Weights of a small transformer language model: 26 layers, 27.3M parameters.
Each number is 128 + 32 x the weight over its row's rms, rounded and kept within 0 to 255. Layers, rows and columns count from 0. The size above them is the row's rms in percent of the matrix's.

# layer 4 attention output (transposed), 512x256, rms 0.0533, rows 467-479, columns 0-127
size [ 98  90  93  95  94  89  89  82  90  92 106  88 101]
[[154 118 128  71  77 101 131 110 160  82 179 112 152 163  93 125 154 110 120 141 117  88 170 143 132 161 115 118 109  95 112 122 162 152 116 152 137  98 136 118 182 143 191 154 122 183 114 141 125 157 149 139  92 177 111 113 166 102 133 129 124  91 131 119 128 172 161 106 113 165 156 123 122  47 131  46 166 139 151  97  62 102 134  91 116 144 187 112  97 152 148 128 190 137 150 131 106 116 107  86 124 150 110 128 173 126 116  89  95 137 167  78  77 115 149 113 121 105 147 208 126 151 149 114 115 200 133 181]
 [145 167 134 107 102 107 102 121 166 122 157 108 204 159 136  81 169 183 127 143 117  84 186 140 126 162 126 114 130  82 133 135 201 138 138 166 138  81 130 109 149 151 175 148 153 191 146 166 113 161 148 161  89 190 136 155 185 180 138 136 122 108 142  87 146 186 141 106 143 136 145 138 178  94 139  59 194 148 114 180 116 105 130 124  93 182 147 115 118 143 141 131 171 116 140 158 102 138 134  90 157 109 145 128 148  95 128 116  65 147 115  87  67 127 110  87 126 123 103 162 124 146 136  99 131 111 137 217]
 [138 115 123 129  48 115 125 109 142 107 184 125  91 147  96 148 128 109  99 116 140 119 132  93 125 121  79  78 175 124 103  82 127 150 126 111 142 142 181 154 146 130 146 103  90 113 114 100  94 119 163 132 112  97 175 135 130 150 161 145 174 147 151 128 147 171 138 102 108 130 106 140 115  68 167  50 138 114 149 110  81  90 185 120 107  90 131  99  87  97 135 158 187 150 145 148 151  81 142  87 152 152 141 170 161 122 173  53 106 127 141 111 152 121 138 125  95 113 188 198 126 143 147 170 143 137 118 148]
 [121  83 112 151 108 160 174 140 135 131 158 170  75 102 141 193  95 118 133 109 153 184  69 131 149  95 111 109 102 149 186 149 111 100 127 137 100 176 154 143 140 151  75 137  76  71 141  70  97  88 111 120 120  52 159 135  71  87 119 125 159 136 113 175 130  98 104  98  91 110 132 152  89 181 105 189 121  97 164 122 136 138 112 150 125  63  56 104 105 126 123 122 140 159 133 139 117 107 137 133 111 132 131 164 110 156 151 135 163  97 133 123 186  89 138 145 143 130 160 150 151 132 123 182 132 125 131  73]
 [142  86 101  93 160  89 111 115 139  77 166 132 114 147 172 168 119 151 144 121 163 138 191 162  81 107 123 137  82 108  72 199  84 137 133 145 134  69  75 117 160 152 135 161 115 144 113  88 128 111 141 137 104 127 132 116 113 105 129 113 107 134 103 118 134 114 136 134  33 143  96 117 123 124 125  74 164 176 213  59 100 105  83 146 175 116 158 131 157 152 114 160 110 163 157 147 158 129  42 205 135 168 104 145 117 176 112 120 102 159 183 119 107  85 172 147 139 149 170 148 149  83 151  68 100 169 176 127]
 [156  65 112 120 124 145 126 116 168  74 184  96 207 152  94 134 151 161 174 109  86  80 116 151 137 148 111 138 130 115 167 128 174 109 122 195 117 146 170 126 149 182 181 172 138 169 156  78 106 115 128 146 103 137 132 113 171 123 118 137 124 106 132 114 157 155 106  70 124  98 163 173 128  63 142  89 189 130 123 161 102  90 166 135 112 147 129  94  92 119  86 102 184 157 116 146 117 109 119 101 126 126 141 102 133 146 114 104 103 162 117  87 127  48  67  75 180 149  97 158 179 148 184 151  77 106 179 222]
 [110 158 135 110 102  90 103 166 168 110 208 162  97 157 167 144 113 160 137 134 137  94 232 180  80 134 109 106 111  89  83 189 123 170 167 169 205  99 107 126 157 128 183  98 140 110 144 108 110 135 171 141 106 148 165 107 122 140 128 104 116 117 172 110 126 158 151 113 124 175 110 108 166 103  83 108 118 171 189  98 135 123 117 135 176 151 174 168 123 118 172 178 137 126 128 163 113 168 117 109 124 222 140 129 155 137 117  97  60 163  93 100 103 147 180 108  61 126 176 176 123 105 144 124  99 141 154 107]
 [124 151 128 150 200 147 132 134 121 171 115 130 188 145 152  78 131 183 191 133  93 101 146 188 144 142 158 169  88 139 179 150 160 102 174 188 145 139  94  78 135 139 122 147 160 151 159 119 133 121 106 126 133 153 108 123 141 141 121  95  70  93 144 111 121 141 127 111 160 113 169 125 177 148 106 180 137 159  97 185 156 135 115 157 133 172 132 154 130 136 115 128  68  89  95 117 107 174 144 147 105 121 156  74  99 157  89 195  99 152  45 161  93  88  71  98 151 133  60  90 122 107 136 148  63  57 152 147]
 [122 176 164 117 169 159 160 123 100 160  54  74 152 114 131 118 122  62 125 122 114 162  55 110 158 127 178 180 115 132 118  86 145 112 116  68  92 145 126 148 143  66  99 146 136 147 112 172 150 117  86  98 175 157  73 135 115 103 135  82 104 146  63 147  82  89 165 150 169 151 183 121 123 159 115 166 104 118 118 147 161 156 130  97 169 112 107 160 163 149 143 147  83 107 163  64 146 116 142 162 102 103 137 142 103 132 115 163 152  93 105 132 120 153 122 162 134 133  75  69 137 100  95 107  98 135  77  98]
 [ 91 178 135 161 156 155 113 143 127 161  89 124 125  81 121  97 109  78  85 113 174 169  51 112 162 117 122 134 161 144 139  77 163 122 147 105 145 164 146 138 104  83  95  96  99 121 125 166 143 142  78 108 180 116 139 164  95 145 124 151 146 152 134 142 109 120 141 141 177 121 139  94 127 195 103 210 116  59  64 131 173 175 129 135  91 113  66 167 122 123 155 121  76  97 113  90 136 125 195 120 114  70 115 111  62 103 159 178 124 112  79 147 142 141  89 146 143 130 111  72 106 131 116 164 151 110  67  84]
 [146  79 117  97 163 117 162 117 115 107 106 122 139  97 125 179  99  97 109 175 171 138 170 196 156 117 138 129  91 161 123 165 111 122  72 151 135 122 100  97 159 147 138 136 149 164 126 112 133 109 100 106 108  95 140 108 172  42 122 120 112 129 121 143 121  94 150 123 101 147  97 123  77 137 141 123 153 109 136  67  81 161  79 101 142 134 193 111 116 110  84 148 147 139 106 132 128 157  60 134 144 149 108 142 125 182  91  98 159  97 156 125 124  91 179 131 129 117 202 173 147 196 119 105 164 175 149 138]
 [ 71 130 107 194 127 132  89 105  91 160 102 141 108  60 124 142  81  94  94 135 176 180  96 123 119  98 132 127 137 136  83 112  78 150 152 114 157 164 139 141  93  77  91  94 104  84 140 123 158  71 119 109 192  72 117 134 101 124 123  85 153 127 136 119 141 101 127 173 124 155 100  92  99 158 110 186  64  96 140 123 118 148 139 142 164  94 115 165 135 126 155 132 100  87 123 100 145 122 141 122 130 149 123 159  97 143 128 144 135  96 120 158 160 162 151 196  66  92 162  99  89 131  95 142 166 107  69  40]
 [ 84 120 113 191 139 136 112 118  76 171  87 147 106  85 178 107 100 177 117 152 121 161 165 146 113  83 160 106 127 117 150 175  60 119 137 143 139 125 101 102  40 163  79 107 171  34 153 106 110 127 136 125 136  60 162 104  85 158 112 122 123 138 130 147 104  62 118 108 108 117  80 135 137 248 124 149 133 151 108 145 163 131  56 174 159 132 115 127 168 118 115 127  84 133 130 161 111 176 115 158 152 129 111 111  90 142 126 138 159 124 101 188 161 179 124 140 160 139 163  84 133 143  92 187 146  31 109  67]]
# layer 4 attention value, 512x256, rms 0.0425, rows 468-479, columns 0-127
size [ 92 116 108 108  88  97  96 113 104 108  86 104]
[[159 118 151  90  93 186  99 108 135  76 114 106 133 133  95  92 146 168 106 154 150 145 166 147 123 115 121 121 135 132 107 157 146 101 158 144 150 127  97 119 115 110 128 127  74 162 184  91 106 132 134 100 179  67 136  78 148 153 173 105 117 104 125 110  92 182  88 123  89 127 151 151 165  95 123 113 130 130 178 120 128 103  90 106 162  95 156 198  96 141 171 148 108 109 151 130 149  79 174  84  68 134 141 148  95  85  93  90 130 126 132 166 145  76 163 154 105 158 174 122 131 152 119 139 132 123 106 124]
 [128 165  60 116 108 113 154 125 230  87 137 106 105 183 106 172 137 125  93 109  63  97  98 148 183 154 129 106 142 145 120  83 141 184 153 112  84 144 123 139 128 137 152 144  61  93 107 143 110  96  92 161 152  60 185 141 138 145  87 121 157 132 135 105 159 117  89 132 143  95 139 142  71 123 124 110  84 102 149 194  58 145 143  87  98 156 188 151 132 113 123 112 207 146 145  98  76 136 149 177 119 160 125  98 142 160 176 164 177 114 184 128 154 155 130 104 184  84 133 201 154 139 173 104 156 141 172 109]
 [ 96 137  60 111 119 120 165  66 188 141 141 153 147 145 127 146 130  85 109  59 101 124 105 127 149  83 130 113 104 109 112 125 130 126 133 130  87 114 164 125 120 140 106 165 119 124 102 165 128 126 118 192 129 146 114 130  95 133 112 144 161 126 136 159 137  56 131 127 153 120 107 156 101 172 179 156 145  76 120 142 126  94 156 157  77 111 115  79 133 142 100 118 244 116 140 117 119 144 152 161 192 136  94 132 186 138 166 147 155 112 145 125  97 177 106 124 166  61 104 177 110 113 110 148 136 138 159 103]
 [148 146 154  66 100 159 129 112  95 128 131  87  92 111 147 166 138 118 219 115 180 153  91 152 113 126 111 153 182 121 108 110  93 177  89 159 179 125 116 105  84 122 161 126 182 177 149  80 111 133 110 206 153 132 103 141  89 115  96 154 137 130  84  88 226 133 195 130 126 146 162  92 103 137 128 142 142 127  97 104 168  83 104  89 147 117 117 139 166 136 115 122  92 171 107 126  93 188  57  63 182 102 102  95  69 151  74 111 127 131 210 155 219 136 145 156 131 178  83 134 108  96 124  90 104 119 138 101]
 [ 77 146 104 151 134 195 167  56 167 136 123 110 190 105 101 109 153 122 115 126  92 131 156 130 123 137 134 168 122 102 115 180 113 148 116 128  85 137 185 119 124 174 109 228 103 208 173 156 117 140 108 147 113 117 102  83  75 152 160 138 148 109  84 134 141 128  91 109  94  93 162 153  98 116 179 135 146  89 132 186 128  78 174 119 104 110 135 135  91 105 122 128 114 123 170  64 114 120 132  81 148 144 163 117 114 154  90 117 213  98 123 145 124 133 122 115 111 154 130  89 143 141 113 157 121 174 131 130]
 [212  84 140 119 132 159 153 180 169  92 140  41  64 137 114 199 116 107 114 122 165 140 129 119 151 153  52 122 185  73 105  69 162 167 127 137 133 136  58 138 163 103 111 176  82 109 114 114  80 126 146 130 185 108 178 155 127 147 129 114 136 113 123 115 167 160 100 144 118 118 129 102 147 113  75 100 141 176 130 107 136  87  74  95 176 134 157 156 132 142 166 154  77 172  96 112  90 129 112 143  98 149 150 104 108  99 105 114  77 141 150 116 166  83 165 139 152  98 111 166  73 116 141 101 101  99 120  77]
 [148 105 166 203 152 164 118  90 109 155 110 113 174  82 154  91 136 110 188 113 176 122 193  96 112 124 134 115 110 117 153 189 124  84 143 129 137 106 147 115 140 124  73 164 144 149 139 136 128 149 151  99  92 157  87 133 113 121 172 116  97  76 108 145  97 168  69 125  88 119 122 133 194 113 102 140 154 152 101 105 157  93 113 158 161  64  42 124 128 126 153 135  33 119 139 139 165  90 134  61 159 110 141 143 126  98 108  96  94 144  45 151 127  66 113 126  66 176 146  45 104 112 118 148  73 136 105 149]
 [127 136 157 172 141 122 137 140  64 140 122 131 141 109 204 114 120 143 149 111 179 153 160 123 147 137 185 150  98 121 118 152 151 117  92 122 150  77 106 127 173 108 100 100 213 102 139 128 146 149 180 113 118 168  74 127 176 106 140 106  93 112 161 176 112 105 190 141 137 187 137 129 170 151 117 118 202 155 120 142 174 172 110 159 132 113  99  61 178 143 133 122  80 106 119 164 159 109  72 107 128  87  91 173 114  75 124 105 105 166 121 145 106 121 126 133  64 141 144  92 102  99  96 102 119  97  88 176]
 [ 89 125 127 167 179  71 121 107 132 145 117 151 175 144 130 108 100 126 134 154 125  92 144 119  93  79 151  60  90 154 137 152 109  55 136 111 141 131 136 168 183  92 103 117 123 126 106 170 147 121 137 104 101 119 107 140 152 151 177 103 121 120 170 163  47 118  53 163 138 142  90 148 165 154 130 115 148 169 150 156 124 155 106 155 107 148 114 114 146 122 144 144 109  65 100 171 195 114 193 136 147 138 105 164 183  53 145 198  54 130  48  97  50 144  83 145  89 109 165 148 122 133 123 165 131 110 113 159]
 [139 167 149  96 125 102  72 134 152  92 139  84  79 136  89 168 140  94 148 156  83 132 157 140 122 130 121 138 172 104 139 136  79 160  60 133 120  96 134 104  67 149 194 125 173 166 109 137 152 127 128 143 129 188 122 115 146  77 109  95 152 154 136 123 176 123 167 130 132 184 140  99  44 144 178 139  94 131 128 129 106 189 182  83  65 160 137  97 138 144  67 110 142 168 108 123 147 107  33 109 178 149  96 124 149 198 134 102 199 100 206 137 201 150  77 170 180 129  99 147 116 138 165 117 106 131 140 135]
 [134 126  97 183 190  57 155 158 113 114 148 163  91 132 141 172 107 124 172  94 161 102  97  86 144 132 114  88 134 178 137 115 107 121 113 100 111  82 150 152 129 133 130  97 169  86  95 171 109  84 158  76 180 147 141 158 125 140 125 112 129  74 156 112 145 185 115 158 135  93  65 138 102 168 115 116 140 116 120 135  65 129 123  98 142  95  51 105 153 156 117 121 148 105  88 146 165 153  82 205 133 146 122 160 190 155 147 110  98 113 100  76 119  90 120  85 118 125 128 178  48 139 182  77 114 109 102 115]
 [160  68 106 165 115 103 101  87  75 163 123  98 109 181 128 118 134  69 107 151  79  83  69  86 141  96  90 118 101 158 155 150  92  88 172 137  80 154 153 145 104 120 125 113 141  77 119 199 171 124 109 136 113 130 129 121  93 170 154 117 122 103  66  72 147 112  81 119 119  73  75 131 111 140 185 141 115 118 158 129 121 100 157 150 104  86 128 109 151 155 126 152 143 130  92  73 153 108 153 174 178 129 145  92 167 121 170 111 107  94 101 197  89 128 121 122  94  78 145 100  94 148  94 125  98 124 131 125]]
# layer 4 attention query, 512x256, rms 0.0427, rows 480-494, columns 0-127
size [134 108 102 100  93  99  90  87  83 100  98  89 100 104 105]
[[119 128  83 122 111 178 109 110 132 159 148  85 148 155 146 138 166 127 142  87  91 153 161 112  92 181 105 142 144 103 155 152 124  75 156 151 138  88 167 118  96 102  65 166 111 146 165 128  66 156 111 131  94 126  98 135 135 116 131 120 171  78 165 150 146 119 101  91  50 135  97 123 143 143 105 138 119  60 154  64 147  86 139 126  86 116 130 160 136 115 186  43 151 121 108 140 118 116 155  98 116 185 137 166 134 123 114 100 125 160 166 107 189 127 120 129 143 154 138 120 152  33  99 148 106 132 120  78]
 [137 137 152 111 162  39 127 130 135 111 124 106 174 109 129 125 110 108  88 151 141 104  98 137 156 103 165 126  98 169  48  46 107 124 143 113 104  64  68 180 176 163 130  91 148 146 132 142 175 100 128 140 125 142 144 161 165 143  71  91  87 180  99 154 129 110 133 136 178 172 121 179  82 174 142  53 121 146  72 141 161 107 101  94 128 137 116 116 127 158  78 121  72 127 135 118 115 149 142 209 151  90 102 129 117 115 125 158 149 102 162 118  72 158 157 180 156  50 104 168 138 174 137 117 185 148 128 123]
 [110 124 158 138 125 121  83 132 111 128 163 107  92 143 119 114 130 132 142 110 156 171 164 132  91 111 136 148 105  53 181 188 129 119 167 155  80 149 149 108 120  90  73  91 136  98 107 125  97 179  87  98  99 137 170 140 147 160 172 187 184  83 149 138 109 168 131  96  40 137 113 108 139 143 137 192  97  97 172  55 123  87 150 151 117  79 151 140 117 148 148  61 194 133 136 131 171  98 153 145 121 133 117 156 147 105 148 120 160 170 106 121 143 125  46 115 116 180 161  73  91  80 119 118 133 162  91  88]
 [140 140 138  51 144 114 156  95 181 134 113 130 109  72  75 165  93 106  95 150 127 117 137 155 130 133 156 123 155 131 104 142 183 176  87 101 103 112  87 134 107 144 178 176 118 113 129 120 119  78  99 125 101  92 129 124 149 164 145  72 109 128 127 197 167 146 102 143 183 118 144 132  80 106 165  79 105 135 103 180 107 109 139  87  96 156 159 133 129 119 155 129 115 138 202 124 115 173 108 136  73 115 129 133 133 136 164 168 140 105 126 117  92 124 206 113 123  80 132 166 130 190 150  99 154 112 164 105]
 [193 102 126 148 115  68 139 165 115 132 102 132  96 154 154 112 111 112  99 123 106  71 126 136 136 171  70 112 141 176 131  70 126 181 130  91 203  99  81 175 145 185 178 152 150 116 128 116 131  47 167 134 145 134 132  95 131 177 151 143  80 144  76  61 118 144 101 143 176  83 125 140  81  74 142 125 151 148  61 102 128 141 147 111 112 133 175 151 162 102  92 138 141 133 177 119  91 164 108 155  98 172 142  87 160 122 134 144 155 109 146 164 133  92 148 117 136  73 136 146 167 145 144 122 125 122 134 132]
 [119  91 153 195 146 159 182 168  75 157 139 144 175 102 143 141 109  78 113 102 169  85 154 121 104  76  85 174 156 160 161 171 156 109 178 135 109 125 129 184  77  80  96 148 126 103 102  86 105 194 162  89 166 112 130 151  91 132 131 117  93  90 184 178  93 143 130 158 136 177 180 159 182 163 157 195 135 117 126  96  95 152  89 143 176 128  75 141 177 156 114 113 136 147 107  52 180 111 132 164 107 119 125 138 106 118 146 141  90 153  60 108 109 157  61  98 113 182  52 145  75 134 123 176  94 192 127  95]
 [126 125 172 125 147 146 146 155  89 146 124 104  84 140 149 151 108 135 118  84 133  52  89 178 145 156 106 140 166 163 175 138 141 215 142 107 158  82 127 195 133 165 122 135 109 148 159  68 107 128 115 143 116 118 131  93 108 146 101 188 119 130 114 111 106 140 122 116 193 150 163  96  76 111 156  85 118 161 143 153 127 132 125 150 155 169 167  84 132 106 105 132 172 115 138 147 105 168  61 174 137 122  53 133  69  81 135 145 145  99 149  99 108  87 179  81 149 115 100 102 127 153 157 122 126 179 132 152]
 [151 137 123 146  78 165 110 200 112 168 147 125 126 103 155  85 118 161 158 131  57 133 128 136 105 112  60 185 177 157 138 115  93 138 108 114 120  40 141 165 137 111 144  89 163 176 198 184 111 137 120 122 138 146  71  99 113 108 122 200 178 133 126 100 167 130 115 142 128 136 146  86 120 126 183 182 119 107 134 119 201 118 124 126 107 159 183 204 134 102 121 153 130 140 148 206 164 186 131 139 170 143  61 138 143 131 158  79 164  88 125 126  95 150 168 144 109  97 103 129 148 159  79 137 131 102  92  70]
 [ 98 103 113 154 170 156 151 129 113 137 110 210 199 129 108 113 131 110 113 109 156 128 112  92 122 100 177  69  97 105 126 131  96  95 163 115 114  76 159 173 175  95 101 166  69 101 126 153 122 141 188  70 127 157 131 120 138 101 147 122 146  63 182 194  80  71 101  97  92 126 167 177 233 105 124  92 135  81 147 131 133  99 122 133 179 110  42 153  71 137 159 175 138  73 101 184 121 106 160  97 189  90 151 148 183 130  94 126 119 125  80 113  80 125 110 126 146 218 134 159  80  94  71 109 178  72 138  85]
 [102 141 147 153 115 114 119 148 122 122 139  94 151 118 121 103 184 131 143 177 187 130 132 148  87 100 147 114 156 121 158 126  86 149 155 100 223  93 128  92 116 130 160 118 193 165  90 125 110 123  99 207 181 122  90  86 110 141 155 150 115 146  11 104  80 194 164 142 147 118 142 127 131 143  88 150 168 203 101 161 173 175 136 156 130 157 137 138 160  56  82 126 140 151 127  93 106 131 100 141 143 114 137 123 137 103 158 135 133 111  99 186 109  34 104  94  95 105 129  90 134 138 161  99  77 196 136 211]
 [ 78 132 135 110 129 111 130 111 142 172 102 180 187 168 129 128 117 121  84 121 127 126 133 132 101 152 132 124 114 123 123 132 145  83 107 162 112  85 139  84 146 117  78 133 110  77 123 152 166 102 122 101  88 174 118 163 102 144 143 140 101 128 144 108 106  95 100 142 107 112 181 112 167 133 144 119 119  91 111  99 175 103 128 106 177 140 126 163  64 130 163  53 216  65 181 107 109 112 133 146 161 141 132 186 123  92  87 145 104 148 130 134  61 219 117 100 153 161  92  86 173 118  88 159 201 124  81 144]
 [130 118 147 140 185 110 121  88 132 106 137 118 111  84 113  67 138 130 159 173 148 114  96 131 117  76 118 151 148  96  79  89 139 151 152 134 109  97 105 143 101 123  98  93 107 131 172  98 102 111  96 174 172 147 152   5 126 135 135 156 149 127 166 168 152 171 109 155 137 135 146  69 121 125 172 124 136 112 183 124 166  95  90 136  55 160 152 168 163 150 144 132 170 160 155 221 116 162  92 145  94 138 180 122 139 166 186 121 143 136 155 132 149  27 130  75  99 159 155 154 115 165 105  85 135 174 160 189]
 [127 118 140 112  96 113 206  77 146 143 135  64 153 152  85 111  93  86 212 151 146 126 123  80  98 154  62 144 178 189 122 193 138 169 144 150 149 130 151 139  81 122 177 166  99 163 186 143 110 172  55 151 132 155  91 138 155 175 138  92 129 143 133 170 102 125 165 180 123 109 100 121 171 107 125  96 102 122 156  68 118 138 138 170 101 160 133 148 156 164  68  65 122 130 112 134 147 131 104 142 130 116  81 194  79 151 118 100 142 144 151 109 132 121 163  96 123 126  96 175 112 149 106 140 156 141 171 110]
 [130 126 179  58 139 172  77 139 165 104 127  73  89 171 132 186 147 150 118 171 122 133 111 101 143 131 170 136 111 108 190 146 196 158 106 113 138 179 130 106 109  95 106 111 105 138  85 171 189 108 131  90 133 133 106 189 142 120  59 163 104 153 133 148 133 134 174 179 129 194 162 147  98 166 105  75 116 127 110  89 106 227 127 158  89 156 144  93 169 172 134 102 131 144 161  97 136  85  94 101 114 124  99 109  86 186 123  87  76 136 180 122  87  80 107 177 143 122  92 181 110 157 105 123 148 177  93  79]
 [147 101 121 152 152 121 111 140  99 143 120  55 105  79 135  75 140  92 154 155 127 159 156 159 167 214 196 143 160 162 134 160  90 135 145 119  92 153 148  74 126 115 123 166 167 120  94 161 172  99  69 130 141 164 115  68  91  98 121 145 118  89 153 144 141 127  97 196 126 106 154 101  81 118 125  57  88 125 128 123 126 160 112  88 176  86 118 104 121 126 191  53 167 119 144  59 139 143 150 196 154 140 141 123  90 124 169 114 103 160 179 111 166 115  77 174 109 150 161 109 148 124 125 100  85 138 127 127]]
# layer 4 attention key, 512x256, rms 0.0427, rows 480-493, columns 0-127
size [ 94 105  91  88  73  99  73  99 160 107 103  93 110 104]
[[124  93  92 115  99 101  66 100  80 114 136  46 132 125 151 138 119 122 125 170 122 147  99 163 120 142 103 125  93 145 150 153 142 140  93 124 119 126  64 156 152 105 171  79 122 100 113 118 174 101 122 122 152 175 111 170 114 119 119 126 112 123 124 131 114 126 118 106 173 138 156 128  91 121 153 108 167  95 128 188 148 142 138 128 153 115 132 153 146 136 131 170  80 141 144 146 152 139 150 153 130 110  66 198 176  94 181 166  92 177  85 192 149 109 164 153 140 115 109 163 133 128 157 140 147  93 140 135]
 [167 147  92 123 145 102  95 111  59 159 108 145 149 106 120 104 107 105 138 124 129 114 105  85 131  86 115 146  46 119 156 174  94 131 141 138 102  97 104 163 200 137 139 185 119 100 146 126 136 155 107 107 117  76 176 136 168 157 163  78 112 141 103 173 140 128  93 124 124 131  76 135 158 139 172 159 139 139 118 183 196  95 162 181 151 104 112  47 150 161 118 152 137  67 134 119 168 106 150 136  91 120 123 186  98  82 153 159 130 137  88 175 113 120 100 108  82 130 130 138 177 129 117 167 153 105  71 160]
 [ 97 178 116  79 141 149  99 137 108 146 140 114 115 158 113  96 137 125 131 164 122 181 157 116 142 143 122 140 177 102 160 121 130 123 135 172 137 148 187  93 130 133 152 110 127 123  74  98 104 187 114 152 150 135  88 102  69  91  77 142 144 117 158 120 138 118 104 176  82 110 146 108 125 165 128 207  72 119 100 138  85 131 124 121  64 166 100 181 153 178 129  75 120 161 133 110  51 117 107  75 107 171 118  62 119 134 116  87 141  98 182  61 152 125 131 134 164 151  76 166 134 134 117 191 116 167 117  66]
 [110  95  94 102 115 116 173 105 131 132 127 143 160 157 134 131 109  97 107  93 128 135 145 162 126 149 115 143  82 173  88  76 153  86 106  84 125  97 146 144  96 125  97 193 139 159 186 176 129  72 201 109 122  98 101 116 185 139 175  96  73  91 110 167 103 101 130  78 175 185 143 138 114  85 130  83 125  93 170 181  85 151  93 116 202  85 161 146 104 135 102 161 142  86 152 169 122 151 134 119 165  70 156 174 200 117 163  94 122 137  83 130 141 110 119 100 133  97 128 114  83 142 116  74  64 101 127 157]
 [173  89 103 171 167 102 195 151 149 112 126 123 181 161 155 190 123 115 101 125  86 122  64 148 150 120 153 146  99 199 108 106 165 192 131  93 106 106  89 158  70 171 161  90 125 125 184 155 127  84 151  84 148 114 125 143 177 141 129 106 105 158 120 191 125 127 149 148 202 161 145 144  64 135 157 110 124 162 155 126  93 171  90  94 127  95 188 112 131 127 114 184 130 125 113 128 150 172 132 168 130  83 156 152 180 143 153 144  93 117 106 168 107 144 122 128 151 109 137 136 161 176 138  93 106  81 138 115]
 [162 136 159  75 130 106 138 129  97 119  77 117 117 123 139 104 156  84 123 153 151 141 118 126 147 124 132 136 104 166 140 102  79  94  81 102 163  62 114 148 164 106 124 248 163 114 142 108 113 160  88 130 101 124  70 154 112  92 112 135 143  90 176 100 118 120 154 169 123  66 147 180 205  99 143 119 157 111 113 179 219 167 202 184 150 145 105 101 127  70 151 147  93 147 144 134  52 111 104 148 108 101 163  88  65 148 156 147 135 171 122 176 113  96 127 124 110 156 100  76  95 120  78 136 127 141 110 171]
 [147  58 125 160 190  80 157 150 117 170  76 170 152 114 164  96 104 101 121 105 135 147 150 130  73 172 108 169  82 144 109  81  85 138 120 132 112 160 114 155  64 186 122 144 116 169 132 129 162 110 150  97 121  79  93 104 159  75 117  97  91 111  96 155 136  82 150  96 183 196 119 159  95  89 136 176  92 113 152 118 116 170 146 117 138 114 169 128 126 134 103 145 111  96 216  97 126 155 148 103  92  77 190 153 157 158 120 144 130  83 130 116 111 170 133 165  80 130 128  81 122 130 124 114 127 109 159 118]
 [127 148 131 138 149  69  84 167 111 165  84 146 193 155 160 173  69 111 166 130 114 110 150 140 134 103 130 107 106 181 104 140 118 152 136 137  94 146 127 201  74 176 115  81 117 124 159 131 130 129 183  89 149 128  55 155 132 157  85 105  83 175 154 169 148 102 157 167 163 169 107 166 133 130 128 134  93 130 118  99 140 181 126 137 152  84 144  95 170 158  80 142  73  70 155 138 159  97 122 117  65 121 143 150 134 162 141 119  69 172 158 159  87 156 140 113  88 103 141 144 160 162  64  92 128 104  82 158]
 [ 82 163 135 119 146 173 162 110 164 148 109 128 132 129  84 115 169 171 158 117 146 139 154  80 116 133 126 104 188  92 148 171 102  88 122 183 161 150 200 106 154  96  92 134 129 126  82 133  98 142  86 179 126 117  93 155  87 108 112 142 194 109 153 108 133 137 121 145  49 102 114  96 149 141  63 175 157 113 136 110 126  86 178 112 117 123  95 115 140 115 154  68 103 157 141 116 150 110 131  65 133 173 157  87  71 144  84  84 170 108 147 122 149 150  98 156 147 157 131 113 128 127 130 166 138 141 103  75]
 [129 170 111 159  99 174  89 164 150 115 111 133 126 133 117 124 190 139 132 171 106 153 169 113 163 125 122 179 112  98 195 141 155  85 178 145 139 115  90  70 112 130 135 145  79 135  96 121 164 177 139 142 119 169 157 148  76 120 146  96 178  64 180 106 141 113 134 131 105  99 131 103 166 150 146 103 100 160  65 144 170  65 105  78  91 170 125 137  76 121 137 136 108 174 111 139 144 161 165 157 137 178 154 123 108 134  81 138 145  99 124 151 107 139 107 143 209 130 136 121 108  76 162 135 158 112 112 167]
 [131 115 143 132 110 143 153 132 154 166  97 115 129  79 194 112  61  98 198  66 122 106 145 138 157 177 138 108 147 159  92 162 182 153 178  93 155 111 138 124 106 120  79 141 173 177 167 159  73 142 163 115 106  84 135 174 155  85 161  88  65 151 159 131 152  76 125 126 113 203 106 164 112  96 134 156  99 129 122 170  98 127 110 113 152 111 139 111 166 120 141 157  92 147 162 118 118 128 139 166 155  82  90 128 157 100 127 162 187 115 161 107 148 139 175 113  39 134 137 119 121  82 125 176 114 150 139 141]
 [102 137 129 145 146 133 140 123 137 131 123 105 153 110 122 123 137  91 125 109  87 223 185 142 173 148 191 165  70 112 135 152 137 141 141 116  94 111 166 147 152 136 124 124 139 159 125  90 114 153 138 172  63 106  38 121  36 109 161  86 159 161 126 106 109 120 140 126 139 132 154 138 150 113 152 180  71 138 152 163 112 125 166 107 138 130 120 172 195 138 164 142 148 104 188 156 157 132  85  85  51 172  90 133 151 115 132 120 144 146 160 124 115 146 188 136 140 131 159 134 101 137  93 115 121  84 139  98]
 [115 142  76 101 107 140 116 145 156 127 118  50 138 158 101 123 131  98 121  86 152 111  62 135 150 159 148 136 148 150  70 105  83 152 122 135 167 100 129 153  50 125  92 137 149 100 149 152 137 112 113 113  74  97  76 126  88 121 128 129 134 169 103 107 114 139  78 129 130  97 148 169 134 168 164 116 163 126  55 176 132 166 120  91 148  91 154 149 166  87 143 153 117 151 134  67  90 176 135 117 179 104 126 154 137  94  85  85 146 106 157 121 122 187 110 138 172 131  92 133 106 148 156 128 143 209 182 141]
 [ 96 132 130  94 148 133  99  94 183 134 126 136 148 147  99 109 122 134 165 156 120 138 103 118  76 149 159 119 162 137 102 116  87 127 126 115 137 156 146  76 117 121  96 137 100 116 140 104 178 130 117 134  97  76 124 121 141 170 126  80 111 103 113 127  90 134 147 140 156 135 185  95 164 104 107 112 176 127  98 123 170 152 132 109 126  86  94 163  91 142  86 126  56 130  98 162  75 114 150  80 161 101 134 122 128 114 155 146 126  93 130 201 120 144 114 142 232 178 119 127 148 132 194 106 157 183 168 122]]